Part of a small language model's weights: normalized queries and keys.
Each number is 500 + 40 x the weight over its row's rms, rounded and kept within 0 to 999. Layers, rows and columns count from 0. Numbers have three digits each. The size before them is the row's rms in percent of the matrix's.

# layer 2 attention key, 192x192, rms 0.0738, rows 24-66, columns 128-191
112:501482469564537554474526526500506490507519490439463530573579537420470521525510494493484454496440471551503497509504549515482535522538442443567577434533505498450428515476462521463502493523496488
123:422511505444490528467485511489501566462455524488499500553482445481457473490504589517482494495555525508484472428527390497530460492557499516478479497550447522527510593525487532432493461462515514
104:532517469443592464489506511475437516476473501517541412481416513494515496568547462516546509490424514418442504539456565494484465472500480502475492464389433549496490529520482513437525495435575514
121:478519407479493495500494570525435516447542499493526590526484466512419527479519461518471430459509463453578520451493489546515505517433555513543449531491474477524428509528514520511498438604427491
127:486445457605413528485525514497501469524505467497497473463564495496486458503439494478524631473485488492445505474520522521534547483491490457512490529437476456534517489453523481530512492510525440
112:564515501564487497533485523579519475551519530501518506422520652449519536517499487455540484453485532476532526457504479489492528484497507505441583455433518501438494466516583463496508540583469509
119:407444483513560523524574516519509452529459559539538502443530440498519533551545487471490535528518488472484480484519532486505488578515565511517556464467546449555530469534529461499471486483474552
132:470576492405494513479486531580417464527485553520451575439476474539559510517441516513485472570545466492521483475482490445478549524550506516494451461528489469479518581464453525505546474456445470
100:464513540581526514467494516552489596464568489517476480573459484496444483460514522455526493465410438569493529510462519519492469503501485482482514456531520445534508510537514477460528560508423467
096:447390496497503530497577503505503464511497544402465495435523478542522500516499505520493532518502531476453479569470532512497555506480502531475542528492495594514490556454510423498435466526576520
090:455604510486499580542537464496417538498520516483526492507518501514509463531494502539475423536441474529476540517494477514468517536501550424573478454521501471484436544560471476584499506589493497
141:498545483501523476539438528566495511494558525528526551540484516556504535519540511433478467511487471490551560459463494494492436539503520549478525465561527422455486465536453475539495461517435474
085:502426500465518516482503530504544497477558559531505476511462504527473559494475487512483541416513480470455477457480499450532549519489476497504470522489496472507491504521564496409559521465551450
091:549429510507483549447414461540514526496502466510438444502577524502506561543524518522521483548565482501479510540451489457560470492450572440503477493537547549518551504435490515469556525487434466
089:497517454495477515534504500522481530530493518492547453460500525556511461504442553512558522549588480420533542494535524472505597479413407524516447507517539519472490512503541471426538480502496504
103:466502482511454468522499547476408473529532523571522472527460511533495474498516474462540474499452462479504440526513506449542503556587490543496570500525556413458528456482486531552495468502482518
092:529616455437468469494471491516477569545535494465554454495523551553503503506531526441448575518535503495523473438499492488475508529489510470510502528485541510446456456499486548534472512542415511
099:467384483512453511545496555472523440410468463471441485473540476429521526548507574481507517480584492466505488521464567452492493464549446448514452463485518507570539508482485490529441476519534558
090:500478489550450450498538504498577495482465529532552486475425561521553439600469529519542524493488483474476484541491444418481538476488429487497527483546533525501403534504514504473505583514535497
097:483506475497551531467511550448446407451540541564518504530507575492496536465464586556486458495477514436529502568618505474467593457548469577460413505489483466516496550467486450538503512518478521
080:489504430458470480484461504510523443473470488527454455493507477509484552478500523466456486523446474549536544415436481536461455524511495560561441517460522480416525461486503467508448575561523520
092:567578512485531537525504503492522509435537488546489478589496538510488517483528551482592493531495506517492508513462539449485468501477519560509447490478518484409478473479483513609483432521501517
090:533539470488496437479516470437523507562538518503493573516438482488495489532557602478489454489532424498521492483489439458448421566525470519507467554542472458499502513481506439534525445550460516
103:475452402462528503445562475556479469468483432525464495509504456433465474549438548505447474588524507513447553469508447495486512475487449490451524512484442532547472542514523533462452469522559509
090:490541483602447531521489501551492499538503489534462581474496493489497537543511538425481542451443466472516522492530487465546449521482477480432517456515557482426502517523495469478513549526459503
091:526583468670498462482444460473437485494529538528491496514452520571491459490503504446538595514457499546458552505481485429540500493485567491490472482523525441456466512561429473556479472544497558
095:503454512426496522490496501504519526511531545497584447474485527554500484480554569457527485518455516449519495547554492534596468497552528476534541434546483520434454575529479511449442509516473540
084:456527481533492540496493520509513550560513541530458468475456356522518475542505478531547554477451478477495504470537526563505483534555596519437492498546486528453554447549520425561475539450563419
101:497504582502489517511517550557522501514493519517468529529440478433481478458495512515530417500544514500489499461516519516588503537552528530451530474518561473461514490493498524570435535513453463
094:526465488551542493444484507496491551447540456458477554528473511593485557459506596561521463474475505491522458523498504475532546493480428486524478472459485450429505494509522465443492501486552473
153:465450492497533502525548458503497475459444492452504409449565545485490513523432497535472508532491544485484496528534514474507568474458469441457463529451448531588480516484565520450478498514538526
096:451520501463494466490523540504527474446485512495434525374533530563436619531481574512501459475563530461493480493485472529493505502531538445470516520463483507587533526487476493498536525503468493
089:512620534540479534502490527506447501519540498575539548473414506445578507484578503510495466522453507561477464456489510510484546514511508491494552528460476466452529501415483524557528462476525455
109:491537534503512512462482499562497488510539525493590509539486497479511503493531482469491433501475466502550567510468519485551498562504565547519464402567522434500493508525421551554558455484461501
088:457386537487479562557536487525480422531569532543508463476498530558525487525448452489513538452486525469475552520527497530530582486545519429565526499507493521514448526503518493440543568509463500
095:567532459470550408456548514524494440478493486475494500394526543469552527492458515529453527510520482560494531565502468509434462483548463480497506538517455495514462513464495570476501487457476533
113:509545538630474447527469529493544555486549511562565542567465510500538568496514503443502471435367488484546492469484581400514436533435445532510535437565537437481546479440494522539503490533467526
146:520415439420537496526542505485506462464455495511428461476556491484495515523444489538446545530503492523493454463485507536495551483451481478519492587457495539537490524499537515411531462478544553
090:480525522482446436473446496508490473477543479533518521526500535531518464475556546528493492483444511514567488514463490527519525531442532559450526462526580443399547465515410407538564422503532467
097:508536469468479513481509483446495502527528471495484578543452450618450479456509496402503477489501477469566493478486538477534512500497472542526534496513506517574493467503478479500437499530489417
089:507465471492471491525490576460454445578501527536526476454507512458503504535518549536472520416519501513501521515486480541532552503511495392520498555465468560481539487534533532464489532539509502
087:489444515457444497483559473435534512508551522443519503508420534518541397548468550552524485491455438465502476503529523434513538496415525391477533449513475459509561462509543458534475495497534522
092:474477515502531537481494503465461501464558582515483489516528503483487497464521471450520505503459497558608530512584557506484554516441587488487499591484462484442386483514480512454511487537469458
# layer 2 attention query, 192x192, rms 0.0883, rows 25-67, columns 128-191
115:436482502416464548509493502469486529527453479482447510490426475506469429505453547464519489510539516458491509449457502516493480503517509488482498469525458464466529534539492513516485531496517525
088:514495451564540495515535506450464531501504535477512476482462514433511578570518453518443547456451496467416514492491529534389523474536470482509448489415469496415536486506495479425527525521540548
120:471522466424482511505498559524464543491485476485455484555448537525497516511498502500462472488474462511530523496478522470506475451432487516516477468527501427563514553504484464513510536616474465
148:517464530520470506504503453534435500548543520460533477410501508440489479537479463470508552464498503427473500450545463513522514508487511462527521503445514437547487495502496489532487498475516440
114:556528450533500504479495553480478470511526526519517473423463533544543576511571531401509522561465540467550529565545472467541535519496561468438569505458487519439517522505522496519505452578481535
126:415490517507549496513489490391482480454465538491524486452552500506524553490509461545482526564442571466504455518420539493525421520521552503537503455427570474522505484509497474449441461506508564
139:472625497447478444468525481558413461535489582461416490516467482448507535547447497463497518522526488477525501466521467475489511514540463460469483502453474489509492511478510471486553523483513462
075:473507535513574556499489476507510457472490500481440493499523453446514553505477494524502461515471487471563475532581567455482429441448443469513542549449481515568473416494521461543441565566496555
072:515479472546429438489576476587512467420563499447492543492495514552531537574490449520553529481484547463525540475440537431454569568539524461502574523455538539499501543448503470456478477604456508
073:501489489501490464545520464505467450479480500494551587465553574526508521513488482518548500515546498459510534481558504522465538514473456474555483428506480586512479496542522475557470535509554560
080:460444547423491449543506535495551496443474483528451549571443502511457562443480498518515521448618510437557570492490459556522523505423505514420459515510420490522522490475501474470529461562485437
072:527528497440480493532487463560461443516522581594527470496494472432493503504497499503495546464514449541473546525443525502543490510460476489482481527483484520498439472512505516481453525500512549
079:484543559465501522562413461533505614455488497526481525519582514465468497507506534517445517527587428469460504471484513452532574529564571456496480478451508450459573485529535540505572501493509494
072:526539495553502531494534508480435537546509519486533446472474559508488440556488555513475567543562474455594497495495525484529489517472428492513496544524467476532480490473567467500549511483515506
069:447461441459541399459529546500494490521557536537523464492511480484510504526472459555561522498490454504435416473512509496539577519477447493532486446523464524522500466523472401502503457485443517
076:530577457429482414500474525486435508567439493406556465507493560491485514534456524471473561529568571453507452493446479500537479491594442477550491504459527462542527521483521545453479521519510578
083:536421546473452478494532524419450541513484503449486449491498482465512444461483453492451502527510573434519448562549526501495507451554446540519486477486512484525519480496485433524450556484503575
077:537493511477501491479535513609440474496451545557557469517542559553477472608530524537497536473509459541464484437482509480499464518519476518517526506589464563453468506543516499465491543461542488
080:545561499539531532514449542467525472467481520623610472455522572477538484486464510626487474454433558496558513488588445509471580435490463517473482519469447550506459480556449502481521580447519503
069:468507518528437471487523540497512513464442454486453492484417501499502498546500492525481486465439466490494540503483497506525434478507427520516504489480494463383508484506493465486480566515494511
076:549557525458490539526572442544518494482527484515500431503542502514512519534500528515492486528463515591516544539471433501492409468489484493464400513497458482441530449536484470434454501451543501
081:478521535490517464538487524389520517581543489499486491586504508515473444479456578485527543539448419481465494484540548452461545475451506519473457517481438507479486533514551486418464529527527451
079:487457447511541535507509522571530546550513452589478519463484572511449537487505509486466541487482507553465544542528450500349478506472426502466526487525502602391574484493581533534423490551536417
067:478503491476484561508490492438457520531516521499452476457520466533533536450450491436472517379447462529505508452524485517501545468493459537462533491496429466510511480524428530510500488537547521
071:487548497527503443512456512498455499470472494470561475417549511443495496497537517485567481536494491483462454534505541479545511470587544513511474440588485497484578546555500485519545512564565545
080:466509484481517553505493541548488531570500514512548535503460543526516528490527471467563524481518475430557543507566471492545565498474546431480523446541506478470543558534468458514420511513531532
076:476536494515474522490496530505479561512552521472527482485460408484554507548462468531565455458489496459487506444570551561465507511431548545453467504588480544548529461533518508555448484580518482
081:485447543420528436432516482469510509433537470498469576468489537484526537524456517470508487491574514464488504474492519502571553513565390554431461515456481489439481514512553483479507474510398584
083:495479520543528499470517535492503566484523453512468534550481567452477462499568529512553511515546503470544494556429481473544569520566505446488510466463460494517557518506541467528477478491515511
069:454533477577485531446485479568438423456433536475500439499526472500490522493470543458460528562418553574502527504480503463470501510503442493512570457511417486572525448494483532478508513438532483
078:480533532552499500573518520482487544419492523481447521444472489532483513468568550443532521498469535494486475422523508485568510520471508434454504542492591503516540519503548446493522523515450547
076:513559520546442493540554476579400602494524539513490520576481544435557500554567544515465480541469529535502520493486551582506601516492531489511496539491472549435430527532465526524552475479507428
076:484422526447482551509540488532489412564554449518524495539562508435470463471491564482474481507461493495492547557540484447522522507608586496522483450568497476519451525485549508519596459487444552
077:444476518433505453504448473486412502502506574527519432487531531526487480547468432551504523452560518466487482525530489489487539484476582471521533511571550558538590543494466552530500575488568572
075:536540450561533438516539564544565507511508553432587516457502502531534436435520536476485481453528502515545551505456529476448439462504456510506502493475500551452552506547480538574556526467528444
085:548426520606448438450514492467510532457503497509516450622479502478530513528455430522476454493471541460473490491437534513508527509517545524524479547509489455513497500504464534537478479557424459
078:539502405476529476545559553489400463547500501505469554389506516541485493524569484500448481499480496461486500431510517505531455541502405466503533555446503509457532417508505502489525495500524459
080:536503503497439423497477449490558509465537473518546554534507490500476437528486497466525563514543557498515519550463502478518436474535610455505501513506543645503509478517469467466602472521445499
077:493525435487506463541479525507508558485527468511487497633474515590450483438522486461500524486438485473429478508435474406579520510506562555500509536531505522583499521514535484391422444444553422
104:484507568589515537491496502505563497420459469488544499492475488525468576497463537530517446468396421559466513467462554552523507449481450495467518415494560476540543465582476549510405540360497586
113:508484494544483505528467523426484427460562427440513606458410533453518466450530607572458467478402497532507466556577536482505579464424467480511518557523479506504524516508458425563396459459465514
088:455507502576504599486494475501466461483556499513505489512542524478430549465514439452502457506474447546482514540549516438522454442503501522427515462450540499413482461481519560537520531512439529
207:509558527497511453559529545534498514474486548459442429505480544508558525514513523500488521485474488483510570526478550544439495455487424436509478466518461498502421491513471480495487552441542488
# layer 2 attention value, 192x192, rms 0.066, rows 0-63, columns 128-191
112:485470586469473484563491521588560457508536504529535432535527573492474520503437560542461550417434537493403494562520521449531525418503479550459527521482578532488413448508524531453550537499469516
105:504554477480515548510541463490461565449444540554511527473522534484544515477499508563564473444467520515594484490569420550454542495565494451498492479497462535499546507531464579503532471474476485
109:465491429433428534453453497516562454514483518439431513520460499532485489484461527516528481530569547507588534486468580596501514475513462531511489444556573553524510548486500493413484489476462549
110:597483497531509534513474451459530491483488556551479504412498498514528527507488538513496529531558524464531507548540520458438528551549613481497450540495452426475495473473453462594493398462485487
099:474482453498559513475462585444543509554550468551564467447459471463552437486513524428482540489595476556472515621537486413545513477528546507465475545474471449495480517498471514474542504527485465
096:500474442561506520491480549425544445518556547443459504415522467504577502516580487469507532491499481569530529517506480482497485528513522553466489536526511522516470535489463386511525513452609470
112:461539480484566494457519503447488520570503538553476451496431493462552455540465488481557445447512431531496500543514557507439422513498509463515464526459468480510431492516493507566466530559520492
101:520476497575501484507443485523474482477566531513534533492483528497522504402483478519469503482564524483478464465474517466589492552477490488571444474503483530495568536503497409487548460465531500
125:501474587471471516557527500470510450531490441483528521483492517515473485462463553487523580518537535537561551523511486489484480510509560502535452511478517492487502496490449528552540487479432525
109:473545426474449511521578508491473389541455502535502529497489528457517485416512454492531466542485542485501491504512517520460455526454444500488517456563459525443554497524537485506482498586522611
108:517485512527447494535527447485577550463502506499484499566563614527564538468505541463484534506527456524529482503431543466513575534475514461476541476499522533465518460457496470497508491490541456
111:491546438457511490488490501438553469483487535567450513539506444488496525434428507566495434502478546475517513409525425505448481502511474481485443532474491511492466513510551465511441506505509500
117:524510526531556498463571528474496522454522502508585457499492440461498463584503463502557433544514414480477565499470551579473473451488466507517504485549478484511476469439469418519533475481489494
099:485554538570539472501546529479508498603482539460541538488474446560453492502571464499475522500451453509470517424540485498511491503552551508483517546466514458505553541487459511535515489547495520
107:490544404582524491490442547444525390499450542504529493490484551562583508476477471517533459446513406520509508523467531468484533537496466477458512456515466475530521480502514440513523493563523502
103:500547534481468510469562478519523530486465435466478496597497506518472500433537480506495555569533571545500524464539507588519512521483459452533534454516546593428462457507579570478524512498488585
105:548540547430453514514537482512477494465532469503427479493475533484524556505474510492462509480492495547468493554500486426523416502518482504460533551445526437437472440517501532469584448466445542
104:544498500465538488500509474468514538536464495459543528453430383607515532531452420446473514504505509440463479515462488530521480530525518568426469564460546512525498496448447506425530480486490533
115:538529457534525520511528490484576519444524474492511536530442524545480493478454492498469509522527445451518524501497537476498515500510491515461522435518474547495483554479524492520561548466531485
119:446416492487477553560499524574419532544485500510482440533518557422530480438493518526499578504499519545525445548510532498528509475483539482562524534491490428503394522534572549462548489530462472
116:518483469528552472524555528554432436525485485444508550500521538515479539397458539446508558527426551548528515511525462510502529514518419499486559529508526520501513492547478445540473504515488560
097:500540433469521551515483536479420489546507530561505529476476456493435500483480526526540485517496440525502523462532506526464543497500514473524499505490463473471527468564494508545486475544442475
103:481450548517493512504466475523533479530504491454493434453519520541466506554500501562454518534493441419498498506422526519586525479451481516526506460529560591571461523561515573455497557420485477
090:549470515564546466447555486509495457564525509450538521509578536508524539520564615475405564502502477493482535545509461411532502539494474495472578497519496464513434536472543450520511536482509475
119:547521519497506490523466523483466464530541503414387488422449477436525482555492496479558435535459546499466531490507542512467463485498535513491430537455529491480442457510458449559571450493463594
091:567488414537496412520468530501459507521553505551480499471490477450508525513540507485508555520496523534507501566476532436492468562507497464480476518475479457433472472468469403462539484507470457
103:468467565512441489535427469497462501490507594460533514493427427547514462479542473464584422496538476496475541505521589564483470539473473462470462467521523416525535552497460501484541466505417535
124:518503500479527472534536514471481458471504506537593477568487474571493491499470498368442524460555459472523535551531499548507461462482556498494439518501484458485538566492473527570494500535400456
110:467516461482459488490490500496416512469472519551505513541420471526532468425492419492493495531533549614497474534529573606534514468482487491507470545498493522482510515523496527547503515545488507
099:507521504510522472529542452490434541441470525517473431487486477458472457520565466409554490503469490456482495485522514560536421523506563420582503520512517469511507562519505582486502459464459542
112:490497422468509419435450523478472422505480464555493441462498531548534498492417479512499578413504475413518548513480444469570481463495478547506423546490484498547523450506439409521494504532460410
092:487504477492530470488501493501481477513493413495453476487518529503439513560490502417484501564485466449486494488471509532482495455509500544538558453486471635492510531582537535458462501539538441
121:460490562569520508535543511430447450551474504542445477496557502558481501523524542542602487472507422450512466492501489461478500537536479481479428554450483476514494532498455480595520530493440484
104:510549459433529480473529482499502516534470523451514499476412412527505500543448437496566554539463537431392528442442473612500484456516519524591503510464498495505495511492430593429495473477419531
103:473522531492442542476455519481542531469540492470492519410504519498496453583567510534500424479523493479509495485501510514505465507569539521473523493514509408544583506495446425477466506459545491
121:510510517645564466532562510484519519488543500512509481465522488504541460590551497475541519605435485481481456537460517478484506486533565433579495502436544562477536520503497490577515521473500577
105:493583538451510525543457496462499577484474544499495537546472462500504489517482504560496457526502516555508526480527522512474515487482461469429562503470498363501558504492496538524478468532417560
119:465535507521469503501499531495516438493447563480477520475542470538500476498537515503567569416449503505477478470520548536614507473560551521534439426514579474492518525487407515482497561437420470
110:516454482526492524433553470484523492531532535413488509514545474479488465400536434483481529453482514494483532458546511603533556477520544549521497512486532554473536549410520470496503487479545452
112:515537433491444614541543502447471464482501536555473506495494556456503507450528468491535473525515462474482474493563440498446562555536530458552575448496435500416536563545507503587440478544517501
112:467543464561476541495494439482485499502454507528478519522469555522478465462522479568584506511498556493484463569553505457514593516547556491461536506453519552523467573518534555538546506518526494
108:518499442544549450502540542531475461515533485496460530515460504549494550460424434475492488445551528480538490550500522458548481549456431506455543543489486503467529478521492451507558449520522510
101:468522462489497540455524477441486530500444503579582425451494558439517522440512476513570487463549518450566511489541455541508525477555542487626512458533489550534457542542548494503468497542473512
113:571517464515479462512477520474506444488575507479487490511555448525490556535452458502536509459464507478505534493568494473520485496415456517411510555546499469436546399533509423492518506506437492
092:513470503417514487479556486523424494480515519465584515495530550477434543442472488463489499439458477455521513512487471482513465532453475471538552487537485481483564423505493454475507491436523496
101:512494513452525535520496461535509414516505522461574458434514554463518548551481482435548422468493526463537510525536482514533536468526480504515550532519510565531477551547576535557483486496483559
101:455491520500453450503480469554529479567519437460539449478492493485432468530488588539536534505459493499479472484498488468507513453474555508536428510524475522453469432513447558556551519522506475
111:507540539513478458532486483442536517451522485576522459543501519529428518595502536520484526546483494511386523416441520506420531489575501506541503501434455470437521423512493472543455453587542532
115:484481574531530496508536453573481541486473423514443576490511534500494551441467488507517497473479542503498434522493435478460483494498440479489520463440518571483474447526496556508437500530548527
104:517572450483479548499447499401517435512497582522530478524494519507572567494520572524500468482509512593524518535566490533493522511444501494459515496488497515437411544486457423551589524507494399
098:515505421471514478386479481456528493562529483496602455519461512539451487446448444458508533481509569511436539525504439485526484519478503514543542545482506511526501531461544441574516498522581514
102:477488547538463462488436458503405474494453526429546507476579502487443510445503491457555477416464613518485488510526527531522497520461545471540447501496512465482481451496506420549515526540504529
110:501535515503589537571480538458509494492533534542501483463469538484536488478511447577483456479476490505430492454508514546433520490518584485560541538398523527473551534511515475562481501527502519
104:576522396532569499487485528453519505474519561553581496450468524516542533466478450457440521425464462539467480504564511459536519504541561565405570542538471492483533553463473416516545457560526434
097:555534484447471461471489474517551469529488481501557545538454542517562501443442469486492531491529502408439496488491365448498508478509534555459518509497502578539507499442520492515504493541513453
118:514462497577507525476540472525544508528492453525529505491545493463513478481441497513532523500626506449552476565476506496494547494512429488520463513566417486491483426472586517521503498536495469
100:486452422514472457481483521438531510572526485560464460454513516475464461489442552491513556507542463477541497552501486424502477481516506459518426492519467508511461540474560461529468577521538457
109:482484483506479457513449531509504512453503484622530472528502520483512556438473534510410526486560515548535479508367481447518451504491423527527452451518477538560473438513483491399481515528534463
093:460515540497522489526522536512549503475456499494446493534472453577485518509489442563447526530423454522514541429489557573473534495500492519548555453507513586513536530536497533453455483496513512
100:455499515476429454475456486497459506585480494495571441547501528552494500520510543516571534461582496495576514479428521489449498515508450516565515475547457521533499491574518487500538545517447443
105:565480524493492430551453450502536482444502487459477553454537426504457449465381419465528476444493528389449514520466508487491424468549496524530422518533549528492575519446477442474525513501485465
099:468478474527445547478513549546422563529511490527489497529434410452407472486531526529561486549526493545503444449510564516501448502521445484543541482533436501480429501536497508463538519532488498
111:485471474549481498541538483444426538528460485583510458539454558562504491494526545436547486444480509421529476483502530498567489506548499441537464499483495548528560531496512520474502564484490477
102:510538450510453450554507553503488536542504441638477523490514519498492499480443527475479527525487523514485448569544432383497487473489477522455475523521486567427561497481503533490500525572518428
# layer 2 attention output (transposed), 192x192, rms 0.0646, rows 0-63, columns 128-191
101:558515403545497460425576464409481481512489467525501509507395482481507483467525500511483438525568519454519541460517448517478546450475518481532471517538533568488607538512477474538500471486546511
100:556483492520536476466400480484547502497507512426526469471487464520489505518519473466474506554509546523447548481434544529510419331509487563506523475547443501519452466505530456486503515478526488
105:546529536556561477552530535526470512552514504502588430446507502538536553465549496510507486508401432459457485512588436480456430475520499486502512564466400474549449415484506543595491532525548457
091:339482516451486574529503494530477500451478468487519521480502493488538394506526493497510537494452445524485539532423524514472475689455472522485534524497564529460498499526496501404479534507572518
099:442539510539475515566513415504492508479458537470447479547480471546427485487512453540500486505454522438494461453520517516450499590450525469461538446468564555434536512504493481506519498470483540
100:417511573483486490540461457573526573470487441550488535582519545541418427512411504480518484494521455446506506451526519457502510665536524450448482452480503493490533489455541617502507519538407524
101:469511472564473538553497446557484523523555530460535525540518467579445502511502520557411558515486540507513480500477464499568523542490535551430540477427504502459544505462489495473492461443527515
091:543541510422487502496541522471518504482518460445478572553498476520526494579521483466608504548450486493516544547480495463479508603498498525417567502539516505533436480491502600490478557515491493
110:505566468518525453482501517491491428461428530448506455505539510506537555519550443503517397490438479482458482470515554521482498474580436456491512445464444538509471545441526528473502497505540442
097:476460512522554562518472505573480494499526495478586483537518482545506501578523502609478540512508485454496538482483485516547480405488484453484476525473431471568439490446512477495498474460456433
100:502539512480531533524428479500522495535548503556470524447427463482480463499508493436529498502480483516525535500516475487495475595477580504521448559530548426495468566516521568492534515575462537
098:499420509524407490505503474526479529537530485437563528532469471519515457524523514529531527444520463456544463584481532565558563486488539530513613462533444503543516438507487511553532491490485448
102:476460469497478488480463535541464531587466467489434483509490601559447498449459524502481486441481591566499447471516408467505544510466556481504446455383563509502487508571522541433476461497470449
092:462424521458481502454540473537478572382487458532417467528555498399457524490448529518515477440596560525511436538486531463486461512517473517526501538498503490491464488499513489450478528448489472
105:501439557458476530507486458532486546494532436497498522487485471531424507513560514534441583507506515493499513450471445556505469459459564550528415537497515438501492566427517516474480510473500519
106:546465463526561479544498578532464463524505545524515432433489550464533535555446493532532410425433461502489476543469523491488461355516426472500462557507447449583500537454449480526478481487504461
109:485438509531524472502505493492480474493497499503551529556502474437493521498526506539543530497501530463502512508490541563471562478481493489499445525533576558504559570491489483563468519547498526
101:459538528436496524517553616550462504496418502527479488520576546414437542486517554532542480474492474550474490465513535464422508487449493477563557460520483506499463505556568505560478534506501480
110:505475505436467453506495557499461488474472528524489502509548476455500522495527485470566503432460529516479496505443413505517468414452516478569474588545555428554494447484523535505486501566467516
104:485603499558493465482521427452572443492586531524526489513408471533508480565479484428565476524491509464523505489487459462493526457526492554431459487492493590453578501490437460521478485537518514
111:476469542561462511487451487451563558501469500511499502517494497470492493575579450519490477478567494435531468488484520491489472467530532477529413475472477536473489518518491535489529512463471443
097:523452523532441476450519461510538550458549484437513453515559486546574532537537450476459534521492525469488479531464468463516442454493481501507529541433490515527460521470472464495535549442556508
101:568526455510484458471513511453462538505556543522482488570527448456510524431494539444537470472517545572446454517564512488475443451513479450485515537481481406497497445471487478533471524518540502
105:442473541448484491562479457498507530488518470562436564496462490456461442466484457475548504487537490466502453505505553518499521668505536496542375462532549482433559486511474518461499429507447545
102:422474500547481475515534456541513506501537445548592479612531543534493489461448506544458568481475488489540508486483473491469548593492456541479586552442541491507544441490540503438440504533520453
113:415475588521469552536470446487554511536533495487479555518471550538496417518509518469519481472492482450539503520504500497471566743516566497453470476501583539488520549502526565532491495507474502
097:490559519504506493518549516566471495472521451498460412475532520511536556524409556512478608512448531493495437511480460440484533529519516502510466577494530528514440439496604524500505571573576478
106:491539521511479513503528514545532524552430501468454488450541487449508533505473531540562520533434504539475455446470533449530561440486441494529565433463481524542431479483535501438543419433552497
099:564553486534536522489508567501507503541478519430556441414551475516524573542528548514483490506456497432510530501484458500467496309490479524453557485434445503514460496464475523513527524508495480
092:483450509487496531462494531515551523505530494494479550496494574498549507532432554541501540517480538603539482472440562404507574551558484490441449464546527508522483474455543468496503521483540497
113:500492590532504553530501538478511564538519510473526569553483425475479508481545489531437432534519538593517499505550567553488511408490475484456564454502493500491481557477517519473475468447534528
096:567537519513460465490486535495527529511523607507518511518543452493544546508521486501482524440480539573525478456493475497566504484497446429517498569463475408497492472451495470492488499482493512
107:454466493463515514438435434487481542511576541470531529553491448463469491510502474496400511471538581564500428498459550576523554450560539457532536481507548427519526504502557478427454520511533551
097:488524481552470513494525576514468488462494497507517466487579552479507483503528567471443490498546536565518532495573485447478500394498473508507502481449425489546495492531525462562524557521555441
095:529558476532597454573537419566440492510452501530492473530516479503467503461452442491478527503538511547517499491516460463504456626472442523507502496544505518432452469543529549511535484558517526
107:479514473422498560475416453507501531485543512525450574577531536476419469473436531489482514438520498562569563514506550484487493574464485576419524556539614393458478435508509509396481512521511447
104:519519446542541484424555499529446429454495466465527469446534521465493528485503502536524562441504562473454468529458513504465478325456476543594441551512494579466434485530497468469555521473546432
109:546489497473549527514499493502501531486514394490544487440491549482470543461515480519428437584516509483458520471527501489404424463542428518506566546473435485582502494472569492538510496517571521
103:473461498479460488594487556530476556457472465528500477485515527529496519541476549498515468486496433499482432549517485440474441452564444486489533492470435504526462492545496550548469498515425483
109:482476524457472483482416496537557532493499527434541518475545489541482512581460491518460576531489513486520506445449508556574484433539540529480425493520490529554456498467525483430586573457465485
103:484517519435501525465419518496475532497537578477553493421481399450533547495470489499414531442476535474551526483471471604492445419476511524501488562553495465487529441507482488423482550536529473
104:469493582518480569580505503494587573560420505496489507510477480463494453519547563518523524539495492513455496471460463432474499565463538523447458479527541496546511577465486535500466493511510484
104:555570465470518563528427558553524476496478501436483470492465526592481518597510473511437509561475511595458519439441528488502464340509447510451487462495472509502504444506477500476485482450550444
108:449427541535500516501584530527483559526468477485481521607465539498500458480478560556485523515499492507446431545423548492486534470438478498519452525486544587563466553514486484546508495484497490
091:501478499527424476522460500490566514484492443521413539607444514506546498616503487491482454569567512533485437489516502451496510476501587506478439438528540580493465595493519574560531494515448452
110:561539460501500511476502482510512497527504567497437486542504440486492521490519530542466599573486456518495511499459475469464495522409464529491445536523474504479539393484447466446497471480534501
103:543572450567515530455467488448458476476518537530466511570494452519547519470531434470459479525527515477436548537483446483499467474523427521479566553466488509515520517468545428452420505526542544
102:490495452495448558444533482515468509494493482476481521462534463473525469506466503464451500432509569531622508568530427512558540622546555477522518560515564491463490586480492505479544494481496506
100:545496443441479515531493561413519485521518581503510468539476488455492479530514487513437491495496469508528529518533562535565482515479531505482520585528484430496539538507501420516518529507459466
099:479453536487476415498481482580477553464554406431496540433531487526483451435461457529506566492461482371427490495408482496521516482493531498532428538472498443606556449462531554417457471478494566
097:444524540493446483562486581544423566417440513496466510562551488509508500541521494546459472514536479498534450519499518531503531400527517470491503407547500494502483495542442523484503488478422483
097:490515467484472467506524536514480505452522394512499456484420551507537454575494463578449532571511468489486460465424485418519521521593424486475549522526437528524475527462506521473470417542491482
106:509441402468429469395542492508473517443466460458477508546493502557484508554463552464450518512542498538581456504475484462524512482420489557452469534534548507509494447511482463483530534490499473
105:429449571455458552498510482502531592481432445498414532482494498479451482504527527506546516530537500471499475458425467487474504630405527471537440497514603560509493501511507520478484521462424581
102:463414519490476497525527556501458503457441520537416516478486444470475518501549489567475519466488496505539531547555553607544508446506464506566455438544489473548516513552494508466460494498449519
112:449501485438526505525448513475475464555522622524465523527415492546539447524573513488526480509410470517455530505512461525553470461472521512481553489468499526475527546516448514486472456516535468
104:446516559530482514544473461542503504482532537456501578611493466551480480486571467538487440471496475500524499517526535558506504576554549549472567409521518504465533457473467508475515453484432503
101:583541511557547487514536494498529483607521483393478502486488485515443428494534412483578427478428446470521569471616468519535513586491586483455562517478498492495496569453481528556511464441505476
097:580510451548530492432493527474536522493515516470500470435548556455499509480540575422511446447523533546480472504538472496488413390430495494500468569534445436523451485441481476545565555493509478
100:555564489556563550500493499548488506490526543484456504474505475501495514533494441485412477521484505540453484495471438491559491416540478511493445526515500462543507493433498528444444463479587527
093:483500456473508506470519570487489476524432468542469551570460580500537481547541598568502490513532492540540531514538508477544550556510479523521599498555493479540444481544549606513485475561524472
098:522487544508530495502533530493552494488533528477487443480548569560591545519477480464502545465459520449474572512466401493495509453531501465489460537467543513515543517493476492542419509446573509
101:491504520481583550493474537537548522499492512435501514517472492436501497484524494499413461534464534601513519463472546505473542458538509505509525429571513436481406454499516501464487452450539526
100:492489527472545506448495465495550466496511579427517575551461453483575533482587456575484489451489494472549618498520539555523544539447535466540547448521496504546506514506488489470565488468471523